Weights of a small transformer language model: 4973 steps.
Each number is 128 + 32 x the weight over its row's rms, rounded and kept within 0 to 255. Layers, rows and columns count from 0. The size above them is the row's rms in percent of the matrix's.

# layer 5 attention value, 128x128, rms 0.126, rows 43-63, columns 0-127
size [ 69  88  70  84  71  70  83  79  87  79  87  89  76  63  68  80  77  85  68  93  81]
[[193 134  90 170 151 149 155  99 105 123 140 151 121 110 149 142 162  99 122  73 192 105 107  71 109 123 101 140 178 113 147  94 134  89  80 121 144 111 117 170 148 148 168 145 162 199 188  94 133  91  85 214 139 126 148 163 146 146  94 140 103  76 135  81 145 142 115 149 118 134 104 119 105  94 126  74 114 129  85 174 115  66 169 135  98 172 127 170  79 143 112 123 105 119 122 122 136 173 143 196 157 109 155  98 144 154 163  86 133 111 139 140  85 117 113  89 137  78  78 170  85  88  81 110 114 146 146 186]
 [ 79 165 158 100 161 120 116 101  64 121 165 134 103 197 121 148  88  80 140 109 108 102 156 107 144 132 192 154 126 166  89 157  88 135 100 108  79  79 110 131 167 141 100 120 158  64  86 121 124 166 132  89 122  60 155 201 109 117 138 159 173 129 110 113 166  77 155 205 132 107 172 121  94 155 103 118 117 134 147 101 179 159  96 103 114 120 145 159 104  99 188  98 101 103 105  84 178 114 136 129 117 205 111 115 110 131 113 110 128 126 147 127 170 121 147 159 118 115 190 122 105  50 125 115 141  76 106 139]
 [ 64 167  95 148 100 157 159 150  84 130 138 129 131 114 162  93 144 105 196 121 169 177 152 108 130 193 169 152 145 162 159 123  94 108 122 128 123 125 130 126 115  55 149 125 130 162 140 156 149 129  89 191 134 134 119 120 170 125 140 149 103  81  95 152 201 161 159  76 131 150 157 108 150 172 147  57  98 180 132 172 147 153 131  95 134 117  97 120  78 138 124 138 142  70 161 100 170 109 155  70  84 113 163 100 123  81 199 121 144 130 175 140  76  90 190  98 121 150 108 122 141 137 175 131 120 159 121  69]
 [ 98 134  99 105 109 102 179 136 131 141  50 127 186 164 110 121 159 171 124 149 120 116  71 101 116 136 158 101 159 130 163 102 141 170 201 123  93 103 187 148  81 135  96 168 116 119  72 132 108 107 137  95 156 112  94 115 156 119 136 105 173 150 140 155 104 154 121  80 196 147 143 122 133 112 127 115 146 194 157 165 121  72  91 118  69 126  89 110 180 139 173 114 167 102 131  88 102  31  79 151 172 107  84 140 121 108  76 140 100 127  83 110 100 120  99 181 137 112 138 118 146 182 137 109 154 165 149  97]
 [113 138 116  84 102 104 185 137  95 140 155 117 128  97  77 148  56 184  95  79 128 127 119 112 137 104 144  95 144 105 132 136 163 121 125 144 100 118 110 103  90  62  88 104  84 154 135 107  90 152 168 138 127  75 115 183  96 139 191  95 213 176 149 106 107 116 147 170 108 100 147 100 125 141 103 157 129 180 174 116  93 136 142  89 120 144  85  82  57 126 172 146 170 135 118 185 179 118  96 146 152 173  71 135 152 138  91 160 106 130 133 134 158 143 100 178 172 139 198 155 132 177 103 105 113 151 113 111]
 [ 83 137 102 124  97 125 131  84  66 163 127 169 146 161 153 137 124 112 168  88 182 135 123 211 150  81 119 170 163 160 101 136 114 151 158  81 126 110 101 121 113  86  97  78 162 100 141 122 156 147 120 116 141 148 137 147 147 138 166 118  94  64 135 147 115 207 133 170  96 158 117 199 158  89 145 106 144 104  65 124 159 116 131 151 159 101 154 139 135 156  92  71 127  85 125 102 191 102 121  63  88 165 138 108  98 171 145 126 127 140  96 137  74 176 146 121 116 118  68 113  95 155  84  86 162 139  91 181]
 [ 83 105 165 151 172 129  98 145 150 121 143  95 121 165 168 151  64  88 209  75 164 120 125 102 126 202 112 100  91  91 168 169 133 185 117 120  57 117  98 126 121  71 104 107 149 111 145 108 120 165 125  72  86 110 130 122 137 133 109 111 120 171 101 110 134 100 136 143 113 183 161 156 130 185 189  91 127 113 181 148  87 135 156 145  55 178 175 130  93 102 128 154  81 162 107 138 151 227 106 136 101  88 107 132 177 124 172 148 162 166 147 150 124 100  91 145 121 133 120 119 131 121 118 131 139 111 127 138]
 [104 150  58 124 109 169 161  88  96 164 112 139 158 123 120 143  42  89 102 111 112 171 114 138  69 146 150 125  93 153 162  89 131 152 108  91 100 127 114 117 156 153 140 102 151  62 117  86  58 130 182 166 173 114 150 123 121  91 107 150 123  99 125 113 187  87 136 144 127 156 127 153  74  73 139 100 154 118 156 159 163 103 178 135  81 130 128 158 179 159  83 109 103 144 100  86 145 129 195 136 123 112 114 174 165 128 174 165 120 139 182 154  81 129 139  88 115 124 123  68 185 135 139 119 157 136 201 159]
 [138 121 147 118 152  85 141  95  75 175 163  86 127 135  87 125 144 100  93 174 114 176  41 169 104 148 155 217 144 127 114 121 165 106 167  79 152 142 150 139 146  45  95 156 140  57 108 139 161 164  80 166 123  96 164 109 114 139 111 170 154 129 137 116 117 128 130 195 150 117 137  95 140 143 140 151 123 136 111  95 144 104  95 167 165 124 102 160 111 147 161 127 131 142 123 124  89 140 105 139 126 115 109 187  74 127 142 107  97 150 144  66 135  70  79 182 143 132 135 144  59 142 193 181 160 126  97 102]
 [ 75 140 137 128 102 109 157 133  80 113 169 126 114 140 181  81 119  99 140  97  89 178  54 141  97 136 117 113 134 160 176  89 102 147 230 116  90 132 179 154 174 151 107 162 135 182 111 198  94 163 160  85  95 142 107 130 194  96 119 120 180 134 139 110 148 100  73 125 119 108 129 138 155  95 157  94 104 128 133 126 110 134 166 144 145  89 121 132 158 162 186  90 161 146 135 142 145  91 124 183  80 118 124  72 137 123 132 157 102 118  32 141 107 119 122 111 128 104 110 179 108 170 144 118 121 108 159  71]
 [ 96  86 117 153 112 132 113 134 194  83 111 102  72  92 155 181  94  99  91  97 104 138 145  95 158 134 190 110 108 116 166 158 145 192 154 107 101 138  60 131 145  87 156 105 108  83 203 102 142 142 169 157  99 163 136 180 140 178 156 121 201 107  86 143  88 123 115 162 127 142 176 151 148 151 151 146  63  84 151  82 174 166 140 122 113  77 163  95 100 132 119 144 128  76 128 149 147 143  99 146 161 114 109 121 118 120 140  79  81 145 162 185 159 146 163  93 109 109 108 156  99 136  72 132 167 159 138 139]
 [128  94 131 139 134 119 103 184 161 156 184 108 126 112 100  96 145 188 109 160 115 104 178 166  98 111 108 129  77 134 152 171 142 144 135 167 129  78 127 139  75 155 201 147 121  82 141 144 101 135 157 108 169  96 127 136 127 138 149 110 142 129  75 154  76  64 130  88 157  81  95 122 132 130 155 108 162 127 176 120  94 137 122 150 116  71 138 105 153 129 172 178 226 168 169 128 126 152  63 108 152  91 135 129 148  89 149 184  82 121 143 132 140 117 146 173 100  97  59 145 171 197 106 119 122 178 114 106]
 [104 122 117 114 167 132 180 103 113 169 118 104 116 117 131 150 164 149  87 134 134  75  88 110 132 135  90 177 153 114 160 153 112 138 134  88 178 134 109 108 161  85 134 128 183 129  77 163 136 118 117 189  86 124 148 136  72 135  57 200 126  82 141 111 160 165 190 180 160 128  79  94 149 135 148 183  94  76  87 140 133 178 161 126 112 114  92 130  64 136 156 169 104 122  96  81 130 110 100 197 109 158 105 148 159 175  99 139 143 141  69  72 163 101  93 122  97 139 171 143  69 147 126 142 101 127 114 103]
 [164  96 120 173 152 206 133 157  87  86  67 119 138 137 180 135 106 170 113 141  95  98 110 129 120 152 106 126  98 131 205 134  86 163 120  79 161 142 145 128 181 170 174 140  91 180 159 170 163 124 148 134 112 135 146 105 122 124 142 123 147 113 135 188 190 143 197 110 104 147 126 113 123 139 132 128  59 133 173 149 113 151  84 134 110 100  80 179 124  88 128  80 125  99 109 135 146  71  81 123 128 137 165 169 127  87 111 171  79  37  96  82 122 115 116 151 116 143 109 168 118 158 146 119  77 176 120 109]
 [140 115 114 181 135 107 178 133  87 128 123 159 135 124 133  96 158 194 126 131  99  68 101 141 181 114  71  85  96 123 160 117 117  51 102 132 134 119 165 119  87 100 143 119 141 111 166 137 136 157 125 116 149  88 124  53 102  85 156 149 103 117 180 111 144 225  80 129 122  90 102  65 168 153  72 171 106 133 147 162  52  85 151  90 117 167  73 115 197 132 115 111 148 158 151  93 114 167  66 122 140 113 134 149 123 123 143  86 151 150 159 136 134 156 139  88 115 135 122 156 104  99 108 167 132 143 130  73]
 [133 209  70 119 132  71 126 119 107 119 118  97 148 105 106 110 102 140 167  94 116 129 131 132 155 138 108 127 135 152 116 159 146 184 127 197  85  90  93 113 118 200 133 135 121 153 154 122 191 130 120 147  50 108 154 135 150 161 144 142  71 120 148 140 128 137  85  69 128 125 124 115 186 151 110 115  85 125 147 107 116 151 143 162 114 138 115  95 129 157 107 107  85 150 162 105 105 139 163  62  51 140 181 143 111  70 141 103 138 132 110 125 162 109 136 166 106 104  91  25 144 109 190 114 152 113  51  98]
 [ 76 148 151 164 114 157 109 156 123  99  77  90 140  92 116 154  92 133 125 138 115 152  93 125 110 135 149 154  96 140 119 208 177 147 193 180 144 120 178 123 126 148  96 117 158 101 176 188 117  96 133  96 136 138 103 195 149 181 130 158 158 160 172 144 123 145 121  86 145  86 106 117 101 134 177  82  81 127 138 137 106 193 143 105 167 153 113  79 130 183 136 118 158 137 122 181 172 108  83 136  96 129  92  91  55 102 113  99 141 113 144 129 117  36 134 149 105 123 170 137 173 183 113 121 168 176 117 107]
 [ 89  94 109 111 141 159 110 161 173 150 119 125 133 109 142 185 104  92 162  92 103 142 110 157 102 126 146  96 122 117 171 105 169  90 121 113 131  82 134 115  57  81 171 162 122  48 136  94 188 126 142 155 199 136 105 153  97 130 118  98  86 154 133 216  93 120 119 116 127 150 112 196 132 177 133 102 157 103 119 188 124 209 171 127 160 134 148 103 119 119  71  95 162 142  94 149 107  99 132 162  95  92 139 130 118 111 105 187 123 131 156  98 148 100 130 106 132  93 156 131 194 105 131 152 133 166 207 129]
 [196 108 156  59 118 141 124  68 139 136 131 173 154 142 172 103 170 101  75 171 171  79 141 133  50 132 115 163 134  84 125 155 125  77 170  89 141 143 124 121 167 155 118 118 142 154  94  88  87 155 104 116 102 118 151 138 137 132 199 119 164  68 121 130 112  95  97 141 136 149  74 104 142 130 158 181 178 118 116 178 120 157 132  78 164 193 125 138 192 163 121 101  73 178 119 135  74 121 111 145 205 123 128 102 109 132  95 161 115  93 144 129 142 106  76 126 145 109 107  99 127 135 150 139 115  83  79 105]
 [156 120 136 111 142 134 104 131 194 189 130 190  94 122 132 107 156 122  72 126 145 147  94  61 171  58 156 173 112  83 139 117 127  82 155 111 111 138 147  75 105 120  94 131 106 151 153 180 105 162 141 136 126 114  84 191  80  69 101  71 137 185 164  96 136 149 177  81 142 147 147 115 164 124 116 125 167 154 110 136 134 167 117 131 166 114 125 149 167 128 125  96 115 174 162 124 157 111  97 191 124 122  72 150 153 207  83 139 150  91 170 102 162 100 150 169 160 118 149 181 113 155 128 145  72 144 128 103]
 [121  82 171 131 147  97 132  79  89 155 128  73 113 182 126 160 129  81 123  83 131 144 141 127 125 171 134 157  92 138 114 195  71 125 172  46 123 147 159 158 167 166 139 100 129 189  95 148 123 160 143 169 107 135  92 108 109 130 163 150 109 136  75 176  97 155 103 117 154 121 156 113 158 142 191  96 111 152 137 166 129 105 139 112 124 104 179  81  64 144  90 198 158  67 119  76 116 142 106  97 137 142  78 131 142 187  77 105 131 162 146 157 126  58 137 142  98 101 154 141 164 136 148 125 135  89 149  82]]
# layer 5 attention output (transposed), 128x128, rms 1.74, rows 43-63, columns 0-127
size [ 84  96  85  96  86  85 103  96 111  97 103  97  98  81  86 107 104 105  89 102  88]
[[128 106 137 125  92 109 104 116 157 104 122  88 153 134 142 102 151  85 137 152 122 100 119 134 136 126 179 173 144 133 164 114  79 144 165 172 178 124  99 174 105 134 150 125 100 106 176 128 105 150 147 146 152  85 125  11 132 151 102 183 117 115 104 137 128 129 185  42 150 120 109 155 117  84 110 107 166 112  62 154 126  80 115 155 113 173 128 175 109 115  99  47 159 102 125 165 134 140  78 154 170 145 128 125 133 132 153 156  84 122 170 164 158 191 167  88 168 119 175 123 128 147 115  87  62  71 132 137]
 [155 136 153  96 192 134  81 141  79 138  97 164  77 142 104 114  69 120 130 116 118 117  78 124 166 141  99 144 161 137 117  73  97 193  53 120  33 170 148 177 161 116 120 168 119 184 150 124 149 134 118  94 153  90 141 149 132 103 122 140 149 144 144 116 182 124 123 104 101  72 105 106 138 149 121 199 143 104 149  72 146 152 151 182 114 100 171 123 131 126  64  69 118 165 144 163 115 152 143 144 156 162 161  78 129 136 119 123 114 128 142 181 130 151 137 107 163 124 186  67 108  81 102  83 132 164 144 104]
 [100 179 101 151 120 158 145  97 147 138  93 185 120 158 143  97 111 167 124 133  97  87 102  96 117 106 117 140  82 177 103 136 164 108 176 140  20 128 124  82 133 132 123 161  96 161 111 110 166 120 146  97 101 201 139  77 139 182 202 146 133 186 138 178 117 141 156 112  66  95 150 157  90  90 104 136 152 121 110 124  72 145  82  92 105  99 126 128 117  78  94 161  91 134 111 162 118  93 171 152 145 136 129 135 207 124 123 113 157 128 156 121 109 128 116 136  60 162 116 140 123 184 136 152 124 177 157  79]
 [142 131 112 128 139 182 173 155 172 116  84 180 130 199 145 138  83 155  81 123 129 109  63 122 188 143 113 126 123 154 151 119 163  79 172 116 125  49  92 142 184 125 150 128 128 143  82 118 131 106 120 120 116 139 103  90  94 143  85 117 103 130 152 134 158 160 158 119 179 134  97  98 105  88 123 129 167 102 130  81 152 138 141 162 113 122  96 113 179 174 107 123 147 100 137 133 131 132 199 139  57 171 120 108 184 159 103 128 167  79 166 115  80 129 123 164 135 108  47 157 127  57 134  49 141 139 147 143]
 [165 119 152 130 186 116 111 155 128 107 165 105  23 106 148 133  52 157 181 129 137 144  69 150 153 141 138  56 124 129 173 147 160 118 133 148 162 145 119 189 179 123 149 125 166 152 124 150  74 141 122 109  95 110 130  78  85 141 119 175 167 141 124 131 157 124 137  52 182 122 131 105 103 130  99 120 123 119 136  59 137 149 168 157 110  95  91 159 169 131 147  98  49 116  69 145 156  68 127  99 157 123 123  86 106 156 150 160 101  94 119 139 148 132 156 187 116  78 165 106 121 132  98 113 121 121 180 117]
 [ 69 150  96  94 131 167  78 144 140 110  65 114  87 138 135 179 156 118  79 120 137 115 147 159 122  99 175 160 101 126  74 123 130  90 146  79  72 127 173 184  80 103 156 118  78  78 161 159 121  94 135 164 115 176  74 111 149 174 166  78 157 125 176 125 174 153  92  83 140 153 118 129 177  41 168 173 134 160 132 135 151 123 119 107 124 181 140 121 144 140 112 122 130 155 102 199 137 188  94 198  97 103 128 123 107 116 156 182 110 140 109 136 147  90  96 111 119 129 125 148 129 133 132 170 117 109  99  95]
 [158 129  76 110  78  73 131 119 143 121 183 118 152 117 183 165 138 130 152 119  75 137 128  49 181 156 139 131 160  90 172 101 119 141  94 118 158 118 147  84 137 115 124 144 101 170  90 117 120 106 132  74 137  79 161 211 101 176 192 117  90 138 151 155 131 159 131 124 162 116  83  93 112 200  97 122 141 199 108 142 164 172 108  78 113 107 110 144 193  82 129 145 129 130 142 174 173 100 136 152 170 125  71 106  89 100 125 114  90 169 102  98 121  93 124  94  78 123 156 153  75 147 120 131 133 137 146 159]
 [164 150 148 116 140  62 146 133 118  95  68 173 127 139 135 127 172 136  75 174  99 121 157 148 146 160 208 176  98 119 163  76 108  77 173 176  90 125  93 136 116 160 133 123 108 116 105 169 126 168 156 142 118 168 179 196 119  96 160 149 101  99 124 139 135  82 169 126  67  80  64 146 130  56  91 106 151 135 141 112 120 130 165 128 113 150 154  92 148 145 152 119 169 157 166  89 138 136 104 105 143  96 204 120 135 132 109 141 113 155 130  82 153 129  84 121  98 106  65 177 143 109  76 155  76 113 111 126]
 [158 178  90 109 127 199 157  78 143 116 170  90 155 188 160 144 102  77 146 120 116 103 149 151 115 117 104 171 135 154 112 139 118 105  95 120   0 129 132 129 117 114 146 140 118 129 119 108 126 108 148  93 137 157  91  74 136 106 142 114 128 108 133 119  76 158 133 111 125 147 115 144 103 119 115 165 102 105 153 104  71 133 204 155 149  79  38 131  89 152 100 130 171 146 198 130  97 149 134 114  72 128  91 169 142 159 118 173 173 136 137 147 141 140  95 158 187 156 136 113 161  98 162 158 104  86 114 173]
 [ 91 163 117  86 135 100 186 145  97 141  99 129 109 175 138 126 133 127  65 168 101 114 107 119 169 118 143  98 129 129  96 135 129 208 132 194 176 129 111 132 157 119 150  97  82 132 127 145 131 119 115 172 143 153 119  73 114 139  95 152 150 131 138 184 183  91  86 110 124 103 122 164 139 102  84 166 193 107 123 138 168 105 115 144 131 223  66 140 132 151  92 132 123  91 125 170 123 155 148 101  89 168 101 111 176  80 134 146 129 123 135 165  95 145  90 126  85 113  89  84 187 126 101 155 186  73  57  95]
 [140 117 109 145  98 127 112  93 133 127 166  90  96  78 114 109 132 136 138 169 149 158 105 156 145 130 115 125 109 133 146 165 151 137  95 108 176 172  86 166 137 121  44 144 126  84  73 143 136  99 174 119 136  99 168 255 124 173  87 149  94 176 150 153 115 135 119  86 136 133 146 144 127 135 135 196 133 110 135 119  88 140 146  83 104 104 103 145 147  71  84 138 129 159 121 180 167 150  72 107 134  63 110  89 105 160 156 159  95  78 146 159 145 120 144  82 122 115  74 128 146 141 101  90 183 150 133 180]
 [119 140  97  54 140 116 195 150 122 137 111 163 133 136 124 137  87 157  94 115  93 151 125 139  86 134  94 116 117 176 134 125 175  81 138 140 244 133 125 127 140 110 142 146 144 159  97 146 118 125 163  99 153 112 159 208 142 118 135 172 120 135  85 142 126 162 194 101 127 135 115  86  37 153 106 162 129 109 149 137  64 216 110 134  90  99 145 108 150 103 168 150  78 121 175 141 119 153 106  77  66 152  92 136 167 146 160 121 142  99  69  86 102  84 141 131 116  89 115 106 121 136 112 144 123 172 141 124]
 [187  93 153 103 116 198 116 135 153 148 139 144 170 154  76 169  98 120 167 155 107 148  71 107 111  99 117 119 132 172 144 134 133 135 116  95 183 179 100 207 153 144 121 106 153 114 181 131 171  60  72 107 107 129 113  58  80  86 109 147 106 145 119 128 116  76 143 126 193 110 124 123 168 169 106 113 128  66 143 157 150 102 172 194  97 125  85 110 137 127 101  68 152 106 102 161 126 144 150 147 158 122  94 106  89 106 141 147 161 148 100 152 126 184 120 104 171 162 143  79 113  77  74 117 113 125 136 154]
 [ 78 146  86 122 141 131 159  91 181 143 171 151 135 111 135  53  81 109 136 162 127 110 131 112 169 153 118 107 118 182 137 170 204  84 159  79 238 160 152 116 130  97  75  95 104  85 105 171 159 105  94 109 111 145  46 161  96  88 137 138 129 129 148 189 158 147 152 100 117 121 161 155 148 145  75 107 168 152 153 106 143 127 119 177 140 184 151 139  95 114  90 110 116 113 124 114 111 146 166 154  74 111 108 142 152 131 103  73 115 129 135 141 152 126  96  97 121 115  75 145  94 114 104 153 154  85 166 172]
 [142 164 161 213 109 128 165 104 188  79 143 161  81 100 104 173 126 137 153 128  99 100 181  95 136 167 119 105 126 141 147 157 119 175 127  65 126 136  83 146  85 178 135  97 100 103 120  93 109 139  72 136 139 141  82 132 133 106 138 146  88 110 134 184 135 124 110 164 151 175  56  94 139 137 153  71 123 176 145 114 144 115  82 119  78 104 176  85 100 165 128 148  88  81 136 113 134 191 131 111 157  93 146 167 128 166 193 149 142 167 128 108 112  87 112 169 199 116 101 160 103 152 120 110 110  87 122  79]
 [130 129 162  89 145 142  47 152 108 101 143 108  56 158 183 101 124 154  74 125  94 126  92 131 143  59  82 135 119 108 127 116 151 158 121 123 110  99 155 124 106 147 149  90  65 197  96 108 173  77 127 158  90 156 144  82 127  98 121 127 141 204 107 142 146 102  74 134 108 146 108  63 144 162 167 112 142 146 141 160 151 147 114 131 135 157 125 157  94 118 118 110 200  94 163 134 100  96 159 125 158 139 132 172 155 141 176  94 145 108 131 171 139 116 145 157  21 133 176 152 134 155 142 108 143 187 149  94]
 [211 187 118 119 154 200 117  99  80 146  72 126 115  96  92  90 139 121 158 141 103 115  87 117 162  89  75 117  75 106 126 154 133 128  95  88 186  80 178  91 153  87 122 136 120 126 127 157 147 130 145  70 120 140 125 182  88 172  73 168 200 136 101 180 121 178 116 134 105  95 175  72 164 147 120 167 136 136 103 133 124 174 138 132 144 179  90 122 116 136 131 128 101  84 129 165 101 139  85 137 137 171 142 164 145 128 103 190 126 114 127 104 103 111  81 142 116 120 106  90 205 155 125 126  91 158 121 140]
 [118  38 103 120 110 146  96 180  87  75 108 109 126 145 186 108 117 139 143 113 162  73 154 107  76 123 129  93 171  96 128 102 142 107  84  96 202 141 131 130 126 107 112  94 161 170 111 146 107 163 157  96  32 146 136 189 149 143 110 138  65 142 129  98  95 131  81 156  91 148 162 108 166  99 115 125 112 122 153 124 117 115 142 117 127 120 135 125 125 128 204 189 149 205 123 126  85  80  99 159 141 179 211  98 158 116 143 147 146 145 137  84  99 130 182 166 114 158 132 140 133 152 141 136 112 153 138  98]
 [134 111 129 173 155 137 185  89  99 154 147 110 116 131  61 167  95  97 137 164 132 107 107 156 154 121 117 195 100 103 129 197 136 113 174  87 195 126 129 152  69 130 135 149  97 105 155 126 110  96 126 162 187  78 138 105 129 119 151  95 111  59  96  85 143 100 113 138 184 140 117 102  66  85 122 150 126 185 134 147 113  87 138 136 140 140  86  46 195 178 114  95 148 171 157 108 165 126 117 123 130 106 138 221  99 139 131 150 121 117 102 158 113 196 108  99 147  96 159 109 106 128  92 152 137 142 111 108]
 [117 148 119 157 159 155 202 135 118 100 130 151 138 142 160 157 127 157 132 103 167 127 118 134  63 123 121  62 126 129 134 156  73 109  83 155 118 163  90 218  94  96 159 124 139 140 115  94 134 129 148 137 121 164 164  58  93  97  97 116 128 118 124  74 171 177  81 137 123 166 111 130 116 117 107  99 131 179 134 120 143 129 105 108 127 109  89 160 160 185 170  88  63 168  51 122 161 145 183 130 129 128 191 175  98 157 120 134 105 117 140 118  83 144 185 139  97  65 124 159  62 124 186 126 104 106 125 124]
 [202 152 115 120 114 175  76 105 194 142 173 124 152 109 112 129  24 159 139 161 141 180 125 100 149 145 134  85  71  84 109  94 167 154 137 172  13 152 200 105 178  85 167  93 132  65 139 131 123 114 158 133  91 104 119 119 120 144 121 100 156 125 171  98 129 163 141 108 161 117 128 127  81 169 119 162 129 125 117 124  99 118  93 115 135 127 172 136 147 124 118 170 163 114 136 105 143 101 132 113 130 140 156 117 101 153 150 165 150 141 163 164  84 117  99 125 134 121  54 100  88 118 130  83 185 130 128 109]]
# layer 5 attention query, 128x128, rms 0.149, rows 64-69, columns 0-127
size [ 45  41  47  49  51  54]
[[141 134 152 136 134 112 170 188 116 135 139 190 155 158 159 137 138 115 152 169 119 182 131 117 115 128 140 104 103 125 137 103 149  85 134  66 169 102  84 133 162 130 165 156 129 123 139 107  77  82  49 169 112 195 101  94 155 139 112 134 124 159 158 142  96 147 121 152 175 130 108 108  91 114  97 138 147 133 223 148  70 129 117 109 158  83  87 101 134 103  90 143 124 127 158 126 124 162  86 117 113 149 118 102 167  89  42 167 189 101 169 130 143 111  78 152  90 120 109 120  98 138 160 145 143 146 223 182]
 [176 157  46  78 162 118  93 120 106  98 131 115 152 182 105 134 164 153  73 131  92 155 119 154 134 150 125  98 138 199 113 148 184  89 145 155 141 131 107 126 157  95 131 110 153 106 125  91 105 181 162 102 103 146 125 115  95 120 148 173 142 134 149 197  88 161 208 154  99  79 152 144 138 130  99 115  95 103 122 107  94 194  95 101 103 164 102 148 131 149 168  68 118 100 122 188  70 116  88  54 119 133 127  81 168 152 140 136 149  97  95 130 160 109 132  90 156 122 122  91 117 110 148 128 199 107 174 145]
 [115 139 117 111  90 120 111  53 170 136 144 138 116 111 140 132  98 162 159  89 164  58 137 183 137 101 135 142  95 136  67 147 143 162 124 164 146 186 145 100 131 100 105 158 181 159 147 154 109 142 196 138 101 105 137 182 158 151 108 111 105 130 112 103 192 138 163 135  64 135 107 152 150 113 168 111 148  77  97 129 119  93 140 188  98 119  92 104 132 144 108 192 121 148  99 119 104  37 174 103 141  84 105  92 116 170 164 174  94 114  81 147 149 177 168 118 157 122 109 147 161 148  78 127 110 111 108 201]
 [124 182 158  92 107 122 136  49 161 116 129  77 101  57 133 152  74 162 202 107 100  54 141 103 140 183 140 115  60 106 169 110 181 115  75  71 142 144 146 114  88 140 130 142  90 167 137 159 155 101 104  98  95 118 111 141 133 164 166  47 114 110 107 116 150 138  98 168 148 111  90 109 105 133 140 121 151 149 140 140 134  95 208 121 147 123 132  94 163  77  94 141 107 153 126 122 161 122 121 156 116  91 119 162  92 114 122 132 155 140 132 117 178 130 103 153 141 126 125 128 141  96  40 108 102  89 184 166]
 [145 114 187 150 102 124 164  72 119 127 191 128 103  25 119 149  85 116 166  94 133  81 127  95  99 110 125 105  79  77  97  68 158 184  60 119 124 131 158  95  90  82 158 139 148 161 148 143 169  89 108 127 152 124 149 176 141 163 123  66 131  91 108 107 161 105 124 110 114 127 105 137 157 180 182  95 176  97 149 127 136  90 169 166 134  83 174  93 153 119  87 167 109 138 121 124 108 102 126 139 155  94  81 134  77 120 121 151 147 189 112 139 116 127 132 153 142 135 123 170 127 153  70 128  78  76  98 147]
 [166  85 121 142 139 152 151 108 165 143  84 138 156 108 133 194 142 128 125 165 136 158 141 137 115 116 120 160  89 111 198 116 151  91 132  56 103  52 102 138 101 177 137  96  67  90 136 150 131  59  96  79 206 113 118 149 119 141 168  74 178  93 136 138  90 128 114 110 199  84 146 194 111 108 121 123 123 163 161 150 120 125 150  86 178 126 118 138 137 105 119 109 133 136 123  93 219 182  92 136 137 114 113 121  97 112 121 198 135 131 137  99 132 119 136  98 142 135  86 134 106 118 153  86  79 143  94  73]]
# layer 5 attention key, 128x128, rms 0.155, rows 64-69, columns 0-127
size [ 38  39  42  42  46  45]
[[ 98 126 137  78 109 137  96 133  89 113  69  84 118 133 151  66 156 112  77 143 130 116 126 130 143 149 125 101 107 104  76 125 124 166 176  74 128 127 147 156 118 159 129 158 169  89  86 125  85 132 175 135 108  47 101 119 119  95 144 123 138 146  55  90 182 121 145 145 118 162 153 172 184 159 167  83 136 110 130  73 205  94 142 124 108 101 125 130 149 123 145 144 145 139 164  71 158 121 171 156 174  47 174 114  81 136 174  76 120 178  88  99 130 127 134 128 122 101 142 161 135  96 163 113 129 147 204 121]
 [128 183 155 112 189 139 137 136 122 116 101 118 129  94 132 100 137 147 172 116  97 154 145  22 138  77  99 141 192 149 145 128 118 175 147 118 120 197 117 138  96 172 100 117 168 188 116 141 162 104 128 111  89 153  99 133 121 102 140 172 151  81  63 143  94 152 102 136 141 190 126 122 139 205 136 122 170 113 143 158 135 140  73 188 175 119 136 110 140 145 128 174 153 136 125 211 113  87 182  89 139 190 109 172 127 128  94 171 115 123 179 149 140 142 126 124 165 141 168 155 104 134 122 139  85 128  89 161]
 [156 155 122 185 126 119 160 123 112 118 163  99 135 112  94 142 135  70 166 154  71 165 102  90 134 147 123 123 108 112 101 166 135  81 116  96  48 101  70 149 132 150 123 106 123 114 111  75  94 119 166 148 121  94 105 114 133 141 108 114 117 157 126 102 140 104 140 153 173  95 142  85 144 171 139 236  84 120 114 116 194 102 125  83  91 139 130  80 155  89 179 106 166 121 166 131 145 126  47 131 115 106 130 156 166 119 124  82 166 135 145 103  81 135 137 162  68 141 138  93  97 117  83 122  78 154 190  60]
 [119 150 133 106 115 129  88 135 113 185  77 127 171 110 129  88 182 122 118 153 132 140 138 116 125 101 115 126 137 124 128 102 150 174 197 143 119 131 129 109 168  60 154 103 159  74 142 140 104 146 178 162 147 172 106 173  79  67 126 161 137 172 118  31 182 116 159 128 167 168 181 201 112  57 180 150 100 102 171 141 115 105 108 116  91 109 110 107  86 155 147 156 120 161 140 139 108 143 148 150 157  85 144 118 117 144 154  86 110 152 124 139 153  91 115  78 191 102 104 133 141 113 174 131 131 168 188  80]
 [113 110  92  69 158 100  89 130  96 172  46 131 142 154 109 106 146 164 101 169 129  82 168 103 158  74 159  87 154 197 105  54  83 146 166  69 174 190 145 106 149 158 151 147 134  54 141 140 167 183 158 138 121 106 122 108 105  92 125 145  90 125 113  96 118 119 101  92 128 130  90 166 147 108 137 165  95 104 139 174  76 157 139 133  99 151 122  77  75 182  85 116 101 186 104 154 129 150 121 129 101 135 152 126  70 178 103  92  97 169 131 109 127 125 105 114 153 122 121 107 171 101 135 171 140 118 144 125]
 [ 90 102 112 114 109 123 139  68 141 101 164 101 127 131 126 106 134 134  96 145 116  67 122 141 102 123 181 169 168 115 124  96 114 153  96 106 128 207 217  74  97 133 168 104  94  57 152 138 147 115  92 128 162 130  96  81 112 127  92 172  91  89 159 163 128 137 101 131 131 128  46 143 139 179 159  80 187 109  77 158 113  74  86 115 135 123 131 130 125 184 110 158  95 144 109 149 133 116 125 105  95 140 151 103 150 130 143 195 119 121 172  96 155 151 138 136 109 131 202 164 167 152 103 174 121  90 101 186]]